Weights of a small GPT-style language model, trained from scratch on English Wikipedia: gated attention, value embeddings.
Each number is 128 + 24 x the weight over the matrix's rms, rounded and kept within 0 to 255. Layers, rows and columns count from 0. Numbers have three digits each.

# gate: layer 6 MLP gate, 2048x768, rms 0.106, rows 1578-1612, columns 640-767
# up: layer 6 MLP up, 2048x768, rms 0.11, rows 1578-1612, columns 640-767
# down: layer 6 MLP down (transposed), 2048x768, rms 0.0669, rows 1578-1612, columns 640-767
gate1578:148186150091152111076122115151143162146114091113122073110143165124102122155086109146167119121125153123103186121140126134125136145103116123167162132116107140166215127169127090100140135088149106131142112150098129104137144116081137185153160106126139153116170133118114152100156148124113152132120118156108122131128173161182156131114141113140171132072122097068110113129129118151125124130120
up1578:151146103145078128163162108128204156143116121156163151158137112174108167137103201091117117158094135165142128129150126112128130115122118092085107134136116161108105143137132131120109073069114126172140124152116126118128108162122155140053145156147090155074151110151147117136111106109147113092128141119123104108149181119114132158104121109122130111105139098155153162142137118124144116114078
down1578:107133124124140150102135118146109116150175122185140162139126123132184106156137114114104144153145115145130137146116111108171137120100103153108124110153098130117126154111097140094136081102122126112134143114103136122125136142189133135128165146138108122070101114110119113115081132079162121141147152120111125134134132131134144140078106114116123108131140122114119168064169103154121080128162
gate1579:123129121176100107138139082154118164134115109111079134100119147171154137140125100126152146159140123168108128127150122120132137137119132140113118082124117139101155139150103144104123171123136104133140135136146118162135117133122141137180110137086087123150100115094130109096152130136160121142096100130132152140088112130145133083122164121135175125113133113130147134101145120134114167093162
up1579:096128107165105150182117128175128118132140145128135133118142154104123164130117123125137176144125123099125152131105109075139132117143128112129104142152130165086097119135124099153084144136146200128138113140169141098110122154116127105090133139102133140124124115127143119130144092163132108173077099161148135130162091137116106130152096111118149115119135135108113138109110092082133115124124
down1579:086129132091111133123107161139122151133141102172187104121144122115108118173142142195112111118148137144101118128135136158104126130121111110139126112136158137175150153147141119133100147132099124141155081144121102175139131112118123124115133102123113117156159091154126074155134077140119106114117122118124143125103119088141111191156101159115156149112135127102126140117132128070135106118140
gate1580:110161119108075131172117107119170151123104098119135141125132130095107139134147184123137075110104147101077114125119207143134118088143169122145128133107090163122126139170159128106158185148092124109149124107151116140199095160129141091128155115146095148138140130118116098108130164120140137149127142147106150158150089096100154146118122138120096101143115095150134062164179108144136120148113
up1580:118127131072136137088109110126082134110094164154114116132150126124129150114126142095129122138110112119097093083132146146067132181125159153121122098105155097102134123098138106148099160120066131143145101085096124109141136099137169120158096122147106127106115160131139129118107130104116154113090160123139133149136109118133151162094126151134134129167153133110103128161151130164146135125169
down1580:145143113103139114123133128122113112133105157115092129126144189133125149107113123108144149101110122097152126164172113116139169117120142121123123096159160139143113126130142121100112153106143102137140127154112123115088114139104149127110131107152140106110156197124077168145150132085137132127170121131107117135131085113166152096107106102134114112122112117148133127158107103096160061130132
gate1581:138124124165134144128097139150119127124118110127121119134132082133112103133112160081176108125167151130142155103114114168092156142112134131142097091118060124166118126147173109146094140097130090088132160165126114152165141120124125114150111114134117116085147090105124080075108140107148150092094080129134089129144143113114076128145133131158134125149119159144111075135094096120126120109127
up1581:177101096108164157155075124117103127141122113133118152115129133096142095113129116081134095114131151153090108142132125130095081143086116141146100138093118150123146122150084108107146144164172133143159106141137103116119149127145174079168138111158144123144150128154121108107149124141141114135145121122131153156163155109106084102117126136157139128137110126135133122126168107090128144145123
down1581:074121126095182102117128122100120114130101149109099138141128137154128122137140125121113080143111107127118133153141127147130161124124119117080092141114116133119138119107147120094132117143134132120113097105137143102129132133152133101158116139109119170153077119134091141143092113121159138119165127128109155147125137139117132128173129142136108158137128145150124120167147138181139146124129
gate1582:110134105136114115150114126144119149118178086098146114114141121113108115152172151121129101109128104128138092131137134136135124097157102145105134166101125178147145135082136171138079187064122138155149099124117135113117176129126123154121162103142094127106165130106091133128119103110153157146153123099177129170066118117132103131136114130103100110166127088121127124151134170095176123111117
up1582:136170124166100167169097154129130111142108167119101171129154127128135098126110119142136103139155121131142100098167152171114104121133167155125148139128138136144165091126108148126130091137115132138134102108133123139140109132133142122159139090148096119123169165119102149130121112104113125105173152104129136142062089191136183137176084097120114109117135120118135161078157106102075114090148
down1582:104130108160128137134116115119149141142131149120129144120145148101148159131107175164137128119131120153145145133171121100138163107161082178128100109133132087141102179136143127119126147111110146144106162080145134129166127135152132137110112106107100113138146099163135126174122134113147178189088123120126094121140167146125131109166160121147123130125135117141157129102112094158112146114125
gate1583:136153107150152137112166127148152143156145092160148099115162111152111104160136125142125124108120154157129103159121130135082094086140128120115109125156107112112088131152121096124128117135130102125135156130109164128082113101126116124125090134166143119121107154119124111061136135143110110157141114166141076138127087142104117139134122123147180150118130131112115152088114134149120160133096
up1583:120166135164088141143142133143102084110122114139124119141135114112140133154144113146189158102153117107128150123184130148178136132125147125150149132110086149142158092124154133147147122100108110119136147126120120151124134094108136122120147130140087152103124096166119114130132128137108115104125089180140163107149161130150175145092114121121148156092107156120125117146107121136121114122166
down1583:117160157132080124081141160139106128087120122142127137090149139102165118110140111150111114118165139116136098135139106104148124111143127142110096131130131152140174126125126153095115165164114158118168099122147129153137133121097122151113118133106144137097129110148142113140132139135106138098121105091095102168066152096162186133164128114152107112094108109143162130103103126103131091105146
gate1584:127152123160183098172120159127148103113135155114126117165150094138132163117145092082115132134130139148125119135123120127130108123122136142136159148121134095115116136102104129116091110136140098140124133108181147085134115114119114141158131118114127102187140098112087129105117098148127121132124101106136134112148078146087102132113170126134097116102130134103151159103155118081119114128093
up1584:111176142117144125144101133126154121134153121155151151119099101149108115103136166093188118110122115130119175133157092119164163167163112157115145163131166113156108156119125103113148118111131118128136137156112118131112148123134144110125115117163114132154110114171103102159120106125160141113105126107162124120106120119134154058114121136114124125132135129092146168150105162128110119132166
down1584:125119154119124124130103077114119120124125154133108141125096134195160087119149130103114124126130180131075109105128114116123145130104099117096144160133108116167136124120123203108151194158177162092114117103117143111113129111134118143126156151122151139126107161116136101145105108113101143146144097156109127112132109136116106158093114124122122120165134111192116110072109103152088126125136
gate1585:130142173119086126062110146160105142160125137122152117144116130099137110182106101153104113119133113137138141150149123132124143170191137147110127116155165178161164145085118142102080150126136158128076109157107154100107101115149130171117134127127135151122151138107124103102150096134133128120090165118147138122118129166111144131162154134118167139190122142158098100120130130132119120118154
up1585:105071100151127151168128085141146111148164132128129152149127142128088087139112111144142148148096159152121069112081146108087142104140091137178111156119167128124145148076087082115153120126110120096123110110144105142122095114069164094111145143111138127136105134132155097173152167110137122124118101118117155117107132148148120125121120115159095162108160088112123118136164135091067136147144
down1585:084139091136128096118107132105147101120153138127147131139127159133166110133094140141150116185113154128114142128109145146122137105152125106088166087159133110090136143091129161154130164133120133178082111136149170127119124132097136137108145143140127099171121115119106149130136117140132090142135154112124093116122158149102120111107117157091141151133145097179099119115141085154146145095128
gate1586:092154104160137129156145110132130129119137109148127159097105145120117102135112130154116121142122086131163141138125104091114151152116111093088113137117134112142116074132144150074073106098141152140167146135087147115084156141115140123141130111109144147122163099169080130142137130111124095124152153094142107121108128171081120137125126126108096116129135185138145115099150143115139116136142
up1586:135129155134145142111130161134130142132178057135083119128137091113127113168101184145113153113122072077107136176119053121114126092146144098092119133155130111149149142105105151129130139149131122074116112168122090163129130128134104140117135115190133097030174076140158053123195121152167139128138105129109138087132122131153113119160115157094077126130071177121125150127154106119141126108155
down1586:136130115135113109150123156168082109115134113100100083106118141123083128083154139146161150105092153105128135144112115092173073098130138107151129076107165125131135136176100136148140119121107107138136101129107100107140106112118097153113089151115161089117140136082102148154147125178126134136118142156077112151110155131129116123162133120135108176115115097120094150146110182087114125132130
gate1587:069145166130124141099156101112134085116138141135139125103104177129139126115160112174118144092160146098126120145120104164192124141148151146053140117167085130143107153147110064132148151102121138146141145115127179154092097114144131134126125133136147092117159165134126140204128158144141130125098156186127114143147127131102132110127126104154157107107134087165147096101111158100111112159122
up1587:150122111128134082118167090122149129166125109127105155126129176115105115127124127118121131179170158093107121149164191135108125112127152123115165111141123115139138120102168134113150163152164105124103122122136123121092118097128095117096126152171078151127137099143133160129130097134143125118174122129123136115117119129132105152096095167164130130193098094164136100137109137129144175074158
down1587:114147117126072142164098115111131137168141136123131111113090136099125124100122173105121142145176128107155137147143090133159120105126128097129089160132117133126109140144157165087123127128180112099126128157157140133116141106144129100108115165117178112144108056135103097196139144136179109169138095116128116135130153078161169134116093131151094179162084119103114123125116109154118154130129
gate1588:112113140131180147083124146095144127163130117164122125121157153149157149089111141154151119084112153177119134126151124117120143071159156160157120133133101097113100127134144156091112100115165140160137110112123127082121121162105146152171126123138157161110115141157112127121145145106111108112124118121104128180099118141129165155138113053147108137114118107112105129138094108130130152112123
up1588:150114177135101108153111107131157139167101091115128092114158116140089095132119155122132086124145134142133084108166105108144158135116105081111140139118145195118156156122126161177152108126132141140107134136109136150125124139100126111142138135110128177124104111126118125171128141084166146121128167121127133144120176143159083118096111168145126118133160057152130172136080127114085125139124
down1588:084116109131125100168144133148151107150141085128183128119127126138107127177142160131083126123142112112106138145102142130095119134087123142106138113139146082162113136153136158053115083128165099112091135122121123121133068141182113115115114107090100138156128128106128132116138138128120169098176165134172079130131127106094121091142101140120122144142146149094134185103128115168122156120144
gate1589:132126106134105110108103112212127135144128078103134122126125136126092157137143081110092134127142111159132110140111133127107109120136116069102146140067138148130097132114146106147122154120103168079095143140142118136089124123191153128156174145086131152094124087098134143168137142127117078119084162108108144134126127120135156119141102151155129159163138148120174157125102108128146153128119
up1589:129133109123141117156121135145110115121125131124167080124133187169117156132097121111105120151093101123116101136126124119177111125110148119098101146103109128144103117104109164122139190077094145051132134173106117170098134144140124125121130156131100102103090133123145138128133091116130122161119110106094135137170155130141182162141133135138157126124135097136106114163120131108141113112172
down1589:112134147155121132125118091098092092131118126121123149116133100125138158131126144134134125137157136133108113059106154126128114095111173138151114115148086122121120123145138154138144122126102121091112152099104151115116119145216105135146124101132104078104110095127146151115148101100084111134188145121155141137170115137128142150031191107155124099106143098118169098154139108118126135152160
gate1590:133111112154137143153084116106149129123115103104138114108132088092127176126085128111124171127134126113109086142114116183116099125134152142131139100121129124159143128143138113150123158154131176140124133128126152138098129155092118136190139101145108114126131100154126132145098130141117124145124156122099131121090121102164091115124166144139094124122108094191149116098130237111158133147130
up1590:131110143101133111090144119095123161138149104081147099158154141142109127068130095123127161113136142083134123130141137138086097132127123117119119145158139136118140128115143134102110083109130164125145187085103111129122117117139089156154071107110139146128143146103124101098105122094110141107174091132121130114139118141151101134136137143138135109074176108127073115133075145080098099104128
down1590:116129153169116116130122087120127142116116121127123144162129186119110153110111160106093111117098122154117181097161164139167116122053133127122109137078130135135101106137161150111112130123117119063104118153075156104124082083169156125168110113122111146156157134136109113065174159131134069120125079101128104120142102156159125180134164153160103138125152150126089127138071115143122082130155
gate1591:115111137123084129132135136098149120104120151133145121192124159144123161110113074081121125137163134141118168138156157110152117111147121075130123177108131184145140165155121155112134136119135116108127106074124125153104141142130132133105161081121152108123107082131135126144117128114112068108149155137096095112144138155158123108097129105136126124118146119184151140140127153137138167087136
up1591:135106143178121114107110178180108123133124139126121088115146117093134087129145123135131128103164101135115142129139127177106107176154134122112135157124117129097135148126150135135176140096163135134133139116173129142176102089137143143118115117148119075086110162125138112100123126186084142132150090097151105135153167093135136137119167138127081093168158121124111171147102171129134121090149
down1591:184110122134141138137090113193125125115132128099123146098135155161088132112145093143136148095110106101117134128085141144134127099094129135113083163130165165129133188121159071119141144139128109187168122113100122141145123105135127103099109122096126137132201141137108155141141094110160156165148124123128143141152079138150119142133155114162152098105148120183122136145104142125114147144087
gate1592:131094161122138118130123110158112120100133133158127132147129108144129136130160140153096123144109142159121108118135142151144120107105120121151149089120163147145155125104169131097147160135080142141185117148139135115138092118127109119091113150155130153141139160142122099120139141119111120129112161128144106089170133153120127134134091110115118124161098144150120148163131105068101163114127
up1592:167142142079152093138119123138122169109154125150130111130123118123122130122198086091126119137152085156156106110142146113113117144127139124136100117129139171145092142123070162121090113132111145105158110132091122104177125090146120109140107148137120106125125158162074120112087106132100160134181138155134084130151123157160119112125110148112126136166154126087161157140123146105122150118130
down1592:133078160110165128169137137141120129146096188119131116140100102125108134098158133121092120144153141170145121118134103111134128104135143095109131109073093159185147145147124155146114122157122144093147111107139130142176092144112097108123165133189092094186112130156150126107091109158166173113120139120146138095102128119156143130164149185137115119115143113138103135176142144123117094143103
gate1593:106076139105144123144108143109127144110141141143150102121129136150105130113145157103110142160107113120135114111138096129122134134156116104128155125158121135130111116138161121114140131176160135061123131146179127114161117139126110134170134113146128126136157166177095156170112116111121138096127139137129092097142111145057136155114143104118090147112136146127111165066168130142106123085102
up1593:105118137090128137097115129129099122113073182135149116151139100151118128119170120085149124097166132141146103149127119122140150147108141111110162129113128146160129154118130087144116112139173154153136173109129060114139107099140081163135134146147112134131132114134078110125092093110134093140143135101096141146113102117088081156095107096146159156115097147141153096136110120128129141152133
down1593:134125140137134147127148134148100128145123155132100139102119066088121141158155108133107106140119130076121144131121114134131154122111118092140130164118129113138130131107121087076106135174110159132142118090139151149125131093101097135124121128117137153105135131071114098153116101115115091166100155139121108158119127155120132125103164126096137109131131168134115136102166152142141130134109
gate1594:153168117107169114121128152105120109126145153096175175109091165118155170085109141140138153127131111138099168118137115128140123118123163156155130144169158101142130138163141131134138163102069133101176143086093146130147116106126164107099077118069127140086134138144114132140145099140136095144121130086121146102109102113193085144153144135142097112089154117144139156136131116129117146149145
up1594:150120104116159108144117134110150118124119119106190088124146139139157120121151158124145146144129104111169125147139133127156094110108117162181118102122112158157130179136141151160083153119122121117144133126144151146097115138136179147111133104114132087096152142150122085153114157115108147132094141103087125139128104147150076113132116118109063123152142071179181134115166098121166088160135
down1594:133120108132121090099100138127133114183135066121113106132106108126163154126150123118112153084139163136109144093157126123112132147181081155156141145125090115114100159154122150147118120141158165121107173155129182147123152120115122101154142152132172112106161198111116124127119139101099126147115111111133142130116126118155075093099130115101136165116145162132109110152131133129134168120121
gate1595:090150130120172129128128153119163142149071125171102158172124182126127130116104119099128138167133138131140089118135111128173136054147174145086109117100088141123120133130139099101128123117146147149160093109078099173080126113108125164118097120130121108134070126141152141130129107181145156110134118109123087121101124143116119094114126146152139131084138151160193123119155122151127119190126
up1595:121124154084107117104137098097090104155125123075125163147142124136141132111133130115115132144109152142113143090132127115079111124134130126139097141110158087104116109153129146127118088183120102125111144126160118102185151124111112110136106160116099124111133136100177110114164131114120099128123138145122139128096118113098140160147146137094144127156130135098119102142143097137145165113102
down1595:152136108151131147115173109114099137127124102060180124145136193134128139093133164156134102150148132143106162193102149103150136143153117153136146118083114137152110129123158122133138119143087130121147133139126153141181156109145127111129121139125185177164137104136143094131123118132125086117123095103131134139092115137111146142089096168119136139126133121118140171152128115155158100085091
gate1596:140166139165099105122116105190125106164125148105107146137158168123078118155101135115091132143138146115135130135147088116078160127077122158149107153141102148122134111136143097136148121092124147113097130099169135156111106119168147120130131116143155144126094141137156075090141136153150218112133144179118163136150119101136133132115120156139144131162183143133138148091135158160117080139125
up1596:129163130157115159156120135134092085151113146151114125093128110133091146099060119095155120092167137136210092087150159099149130134175163141126095153155149115129131154122131132126127142096138123131144151088120099148131133140139084130102104150160092146076092124154096095138145136096165096114097099126123139105082136122154168121110130171156106163140133117076161138168170122141106154150107
down1596:174164141145127114132176114128110150133141084173133150096125106128100113130103132096166091154128074131108152128160126173151135159106103132107133108126113157106114157167106083157123165143102090126129156139174127112129149113121124100142120127145141102111144105121167072086116139119128127110123111137147144126150104085131201140068142149165109175119141125106101158113134160127175135148112
gate1597:096140091114139107097169113146119131166154067098075125149144123092098118132080127129138140035153132141131110142108087147155109122117137149143106103112108164143170109143127123118183182090127188154151134148107134140133109136128126080086159116149118101162131180152161088135119139096077109133133141108102081133130154157134113114163131093153183100119090137119090130117100134117154114179128
up1597:123125119139147159110111155174136147133139118120150173112131111127118129164156145187097123130113141156134113134103142130146111107086101125153146119118091160116119148128101076099106132132149141115133109154145108129138162104103084117120118120142122181181111130169166125126086137108136099131097066151125176118124128118094128133097142154149132121142142093094106106113131154096133118160143
down1597:141137137131101130129162113186206120129160126131126125168124107132143138093110180142175179139169084147123126109096121137146162113123172095154115113150143129120110109136129132111119112130068131131144109119144114153105130135124131104144104120117134176096136086109100113101165110135148144169125136119113132113096091142146105113165158124092136177083112134114111156115110130145183131136127
gate1598:072165125137133119116106132163149176156178130127116124125156167128141128067114119151088160152142120101113108115177141093131118196120140097135118178143166089118083122131130134103157116117115106126124103110139103156150127091116147157129108094120122096129106133107122122141134117118092114139133113105136104120148142111119099126098132124140102137147134128150129139102114142092133126135112
up1598:213181098122131133103120125141139135110106128102112125083113111134157124090113123133138147069141110165122128106179156114068095140093138162164155158115116152145154126169112076111085125110136146122129124141143167148138112143110114170161150092105120125158126119123130129117160158153073092087134130130144087169136138116126091178118098159141143110043161127143120146113137168139141155135125
down1598:186172077119161148114157110138110136090162154111149118132182111118120137163163136131150126129100128119147146114188100119110114109110144090138153145120132136121115146138112131106090105127157161117118094097114121138108136183129150150140152094099114142151187134150090145153153183118123153146122112109148081125118114100158114137135146120113113130125163132157148122115145148121146108126107
gate1599:114063110154117126123109181130104131142117160122127109149108091118145136152079120148170155146117117119112129122140117153127134155066131069146121144134147118122126144145137113124115112133130147114101074091130115082132139122152092108121115125151099100144136127116164116142106114108086103119120133145124117130133151096095130121170113092092106088137112128102118167140089145108159116158104
up1599:109173151096141135139123174131131154100114118143139136127122111113156130139140160151124115112131129158071110109158143135168155150144127092168144060124139185114154125100124160123170156117135113124132113142159140131090143112126155147125128149161128183157081128119110190136108145139127131130132126129138191119123092089146192158157155161137177139147103104092120120155131127112138144086116
down1599:144133146144102150078171143136118125102147093136115130123094144150112089128138113155104108116118131137130139157119102113122129157141094131120100108140099147175126116166117119143136126133157139122119118116121114084135123141112149106133121088149158092095097075103102088138173103134114146153107053110128135141162109139132113108157150120129165151101105147161137119107154179146152121115081
gate1600:111137133167138095114101103122081163164074094153173059082107097145122105129122133134098113134151091153111093147123130138086176147130133134123153143132123115148113125158109153143157134092148109151093143125072131123127145122127148106148137166120074115148109144139117133148161108157134120078119150134118074114097151070147132125115054138119138145117134087139140153120165142109137150156117
up1600:106109096133139159145147128136152155091118093110137162116162115127148113118080143121144090136149130110114121211148098132134164108113101147143164104178103144107101125122114145099120126156152114125149175067062135107119091126103118131152159093132122131084127149098140121118161135104113168103110067189153157188062165129163138161158168141075132152111082149131136077139096150136118128151122
down1600:136110107117144177100150126144133095132148121095123102115142163123121131166137129109155166123131143101071127148122116132108143149132124151144128152135131076135108108095146087117142128150148150128118167157132147158138123127134177140141134131145109130109116080159096143143140147133114194142148133125105095121104145144121151118115148135136156143096122143154165103083112137119122106131143
gate1601:160155126129154119118181169118112202126125147151116120127103134131113164111101155134118092134084114104124146152130149152106138143113129110138145131125155146107109116111121097146126102109115127090128126132149114120093121149104134123121103143098131131155110101123182077117151153135092152142125139125092148128201109179095133117108136116120071103114155114130159150140132104091135143132118
up1601:094127173155130206101107147170165124120139115140140121122141111108161119111135130133139137145128108120095171151118119092167077140155154122138071152190129112117109123154087157095140199119136118180149148155104144127149128123141139090182142144108083100119089093114144174123117110121088149152090152113146110154114179150146145140110159169078140128149083159094122105129107180126098117143093
down1601:141157159109114176163064130154085126080140125132112128124129134109149133091139138167136144133115096155141107094128109106119171120159123115082112112118124108141088103140107110126101117121176135125139178121111090097145109144099126114176181097130132129093197094096128189146141116133067081098135135092147095137185139157115126152118079130125102123153130103146144168158143168136147122117111
gate1602:117149109076102128094144126153142149102114097142149109155121164124149120075153129137143116114133105096114115153114109143169121112125126108161084134149145087123144186134100186125107104147139092133120145080086081119124126121119100135128109121109106189123076077100137141092153130118120134085115143109118141150062127128108138164120104150122105111126145104134130141137085092126116154143093
up1602:113152158122091126148085128133144143121140142135125109182129162108139150118145149087098163097149153152122144152105118180117034147112148144150140100120140120130119072174152110135134141139080120115130117138127139135135134148164139142121146145079139104152091148128149155154142151104119111106133161091139162131144147131117167148159132119151108139090115133113108143131141117112084135138162
down1602:138132119126154140088079143135144174092131104113138160121167120156154139140142116108064113156145123123161162131104154121139111134173126155140158149148126135129136103133127146122098138152167090109145093153156118114096104153106097147185116151147067155161115133132137105108177138142077149102149110081097133095120100117143122093117088109134141144153114101126117134110172098127103090150126
gate1603:129146123120104157104121123123129087120086174152110073110129144116117145142144132139163122121156148118153174115118107162154091142125089143128135123133167092146118133123130104126136122142133124118137152151078118135110098109117164084117164121192077177112123075113127116156146123133123097151139125110128177127140138118115116130139108136124134101164150110122095140096126127163176155118090
up1603:116153177065163134142162120168114127140116111125125121102121118118092141099092125107162127079133133119129122123116099153120145125091149125179165168102103153119140131172118131157168152149121136146125145180146108147175131138163166108127127118121147109131125121095109153107126115116137113081159140083121148120116143134121143161147121124136104110172135102091130136112160114137112146126143
down1603:125172128126178141156175129148130107127159116152149124096172104120122098108127122113096131145118139087127100141122134111081116141123103147140155148114183115134109136147121123186164123111126091137160141132134130105169141138161130130118123120131110131130204142090182126146116180155159157144110114084190131145121080164146128108097120153116124139131160123148159131107155111088140133113135
gate1604:120105112097180134110114112103127107123141148077109146143145164164127138125171191136141139135132140111134109138164085113178142105176117094135133090129110125117097159145159103090124084127141117118163112087127129107129115092155107116117172131143104095146161120094135082132162157131161107138114138104100165175116060118139128121139117147117115123141157136146138115103128105084141133163125
up1604:111123134115153132082115124155087119099166146111149121120090130110126118114129160145101131118116151113139131165151124120132072102135135111123137120146143139161106159119160112112124133142121124159159161148143138160071132106142105086140119133160132123126118087144100115124167094134129119143122132132105180148108104140135129102088134109174101089125135118145133088147117135166164141122108
down1604:133114143109128120098142127101108132127117125158097139103149128132106091119130113146137146138107153108122125087207139096112130104140154139142122135122092145117119097105126151151126112097137174118103113138184149132140118110168157117106148102135096149151097121109129145107102132116172125086143118142146132162125082104143104130156038120113137132111146152147126189130097118134142136125110
gate1605:157144116133105116094088131098149140193126113164145122125144166110131130140136126127106166118093132120154129087187129146128116144138123133125137144154132161168163124113117146126174168166146160140119123152154129128141169143129144087113161146136113134163141118110112133127117087128067133080126095112136151107120143099165110124126103122144145153150116123135100130137103126168129083179135
up1605:139122114142162132120129113159125127157135148119129128152103141110118092126093145149139163146150150090149113173162142125141135137160158105116164097135129135132126125154145101149140136137140128162147103141164166106105143156140093114139137149131120113126101105114120107119123129151072097127109137121166139131097135124110133119155163130120137080130147137150166115134100134145148109057162
down1605:125108116144129111135136129143115137150150102160078137141116107125189141106128114150076103128121161112136150162141113103140100113113071150142132091183096161110120127115127123096084175140094107102089110128132166121093180097142172158143132160105126132107129130121130154120149199094188117079176114101094122123154163125165104152151096103100204127099119111093133126131104101163139161086106
gate1606:044153127119165153125137162125137155101087119131122155125090132147149159135164147139138098187149129111137125142154147133122147120148152133108157120113117113157132119127117093111141106200119127118120114104107122169120126147149147145126052111109141121125101143137159157103162166120190119115128126102128121075131118111113125116147134101104154119115109136121117089139114141107124125089149
up1606:137167128150154118146127152094128147141109146125097165116177123145150098166111101121191113115152134133181124093126133136141155115132074125168145138110124118140137159145152118139145141166150110091153115094090118123125119118129163147126132070108129133086159121117091142092133102140081137115066138139140096160091141167108087149158144119157133173125112148107163100143123143145123093129142
down1606:133155122145152107111091178135078119116111129117170167089103089080117159091126151158145153161139151144145107136137091105104092097130159075105128185107139079122172146155152167123136131119154102128085138140197128130150159119170091159133122102129123154117129120100150152127138116156129098132114100118088126131138161141100122106113110095128086159115111149201114122126109133152115098101117
gate1607:124151162122156189106113118160139132142126125112123184123151123137174169109118096181103124190131099134123103110145137082111120123115117127103103165140114137137089156144097142113119113171153141157116168142119118102143095159149122139144111117152125136119144140127110111118132120112166096145101102077097157118133144121133130147114125152141121146110119166104115076114112101137122133156137
up1607:117130123121112149095080119130140122128117148092133093147112107125126138113109152153160166124121130123112130140080140129092133121124110162105139117136152129101151134129153084138173131133153150135144142144113191106107106111108151139136142138141137102140137107109133129102095100118115164148152134124157154123143101158116151182131158135140152163101154112158129151137141118105133138150122
down1607:152136099130158120107151083133144149109137163143114076156103128102122174168105152138109142138096101135176111144129100147124122114073117135103112126141130126132100165153164131147115112133111160147081101124133101102097114124148174115103104130176123100167152122138160051100114094130134150106141120157094120135123129106102118119134140159119128124135136105126092112195119132097094132144150
gate1608:157134157138110128149122119144086138144075136127145090146087106139151123077136129124113153131122092157155134152126140149142160123120114151130159130135120099112080123181090125153093133156163124147154108147109120153155124155077093137065100144123134136088125125115113134189120179158116114151128199134148137113117105164122132135121133187159144111136110154131114166124130111126127167124096
up1608:092144121113090153152105173107129100104096120144141131118109136141121097155136139096064132152106151067207128119118148149184174155106140151158169137126127140125163125115144111136144128146120118119170146134102158096072190066139102129102101140127120140119112085101144146167138168130118164105120107135178150120102119109131143142134139125113126167108130109127115174165146085130167131128137
down1608:118137130126128092121121133124135128130143114140104110121108065154127089165144127120118110121116130092145097133138133112133098097076092131116136125105136124150137107089173094093142119133129150115120132116090136089141153154136115108101098102140160102130087113119112168117137112111112170140105119152147131123134145114098115089144139149143084109090146112141121130147104103127112127136103
gate1609:146134131148157129137099122107139115129161040089169152097141131129131097155111154127109151114089149133153112149162144094124145138110166129131171141135146111123146121095107159126167152141112129169133075139171113093160113128110138117155096131089141095143168134133115129113113121157152087131089135094150112083149123085130110109112119090133104127146114112147121175113131101151122152157107
up1609:131090131123128146149121153110112167101168151141126143116159160108142121127135124146120141109145102138085133147120166139101131144096142120132137080140146109114140100134145094122118134107123106144116116139154124147136158143141156101115157132100103101162113117118152131089120099121145140170138113139125139201137113137129118077116129137118116158162081130201140166157118131138134150141115
down1609:110140127109151135150159120094136155118079118123152132131124128157145132157114121165135122147113119145157118123099103149143071076149157137138082098169166136136105080117163146144145148127137094110109102115158105150116120111153112133143150104110085128127139142089171086131141139084103202175150113093144126119165092110113123150145146148125134114148135172154136135111104053162175108108106
gate1610:135139086128100079114137138162111132149125133105144122131094105102117133140123166151117110104159144097087181127106125143112143111123171153114167131128120134127137078089110143162137165151092158133116104139127135135107133153145128102112129146108130115106106122133115157120127117109142130123131108102186077136137117095116102141156112116115133159136139078148120101136154108119120099087148
up1610:172120135118167081148087132117136122104088139144088150076109108158132093156107136107125091150120130161168113091139074122153085143149122161109076146155156104186087160127135147118134118161095139136126177089098081130169171160108118138165156149135160121166128142146088119139098129146080142134138158128083168125140160145131148124090102144130086120112130124099160177112139119159155119123163
down1610:166148101152133159119106100137123164120140154123124097129146079156090145168118124136155134100114141145110132143144091110100111082109130094096136116089097125147130086126179111111160136120167128175163121142136132123122105124168108152127110127131106158104154133150078122083116108169146143145149145099138152170136122149155137137113140105120141151079102131081120183152146106084141149156100
gate1611:143132113113158141125141146134109125051131120101127100113118084124111112113160106133141084105132152136107119148133153125134096113120179093109130109162151138171144174104195102118113136092132110113134146139105120164127143140161190150134168140181112098125123128172190138079127108132124138108155107171110127134092138116098103132160119173124100147117128112131110102112091123133166125121125
up1611:095155168127108114129147093078163114075111066153135126100181133147160152100163128140118181099095142124126103127111140150166158157168155099161154135122171112074161111127166147156119159107132152096099118073134156148099110138078153112069165126124129142110138117110152133130151114144139073102119116125134200105106144136129114145158139111114144089138137149175137148127122158159110124131101
down1611:131132161153116092099106108108114118108119104149166069089141159094087132174142083121109129170107147150167135140165142122134114163132143122127155148123145151143163123113154127210140166178155123127142137140143113124141150163154130107143147145122152112140138115120108147104154096146157123160127136145134127141147149076098191116152150113141120146120109139129128112145150121077123167119112
gate1612:123152130131119145144133150149145145117105105129113115117117116142083109146157103129169106134135131117118127112085110128155152157164126139131099093082133146155114132164146094133108139088146153176131108104125121121166139174111148121104126093118143080117098112135123120157136165104102126102107133089113172104143129116145143081099108131158136119102103131118157154073131120118124097126077
up1612:118117127088138104093144122132118094157125121159101114125140147112138133114115135103138153170141104122123111139196123144125115134161142097084102197135139076125125122110134087148101142181108151115150153146094156153113109151117101150103131140114155127147145137082144146136137156155173137145126098148121113188160138131118100124164109102109153164138115126134148095111105141101125105124098
down1612:122119109152126136079117141164160132112116127174093142142144142115149132136126109098149129145102131112130146113121099138106116088154145150123120133103118144156107101120165139120092095108108139153173146171132119176115115091137162086115120130119113073106136158124107094117129154153135109133143092115087097132165172094112142130144151115115123150128146115121120129122130168143111148148158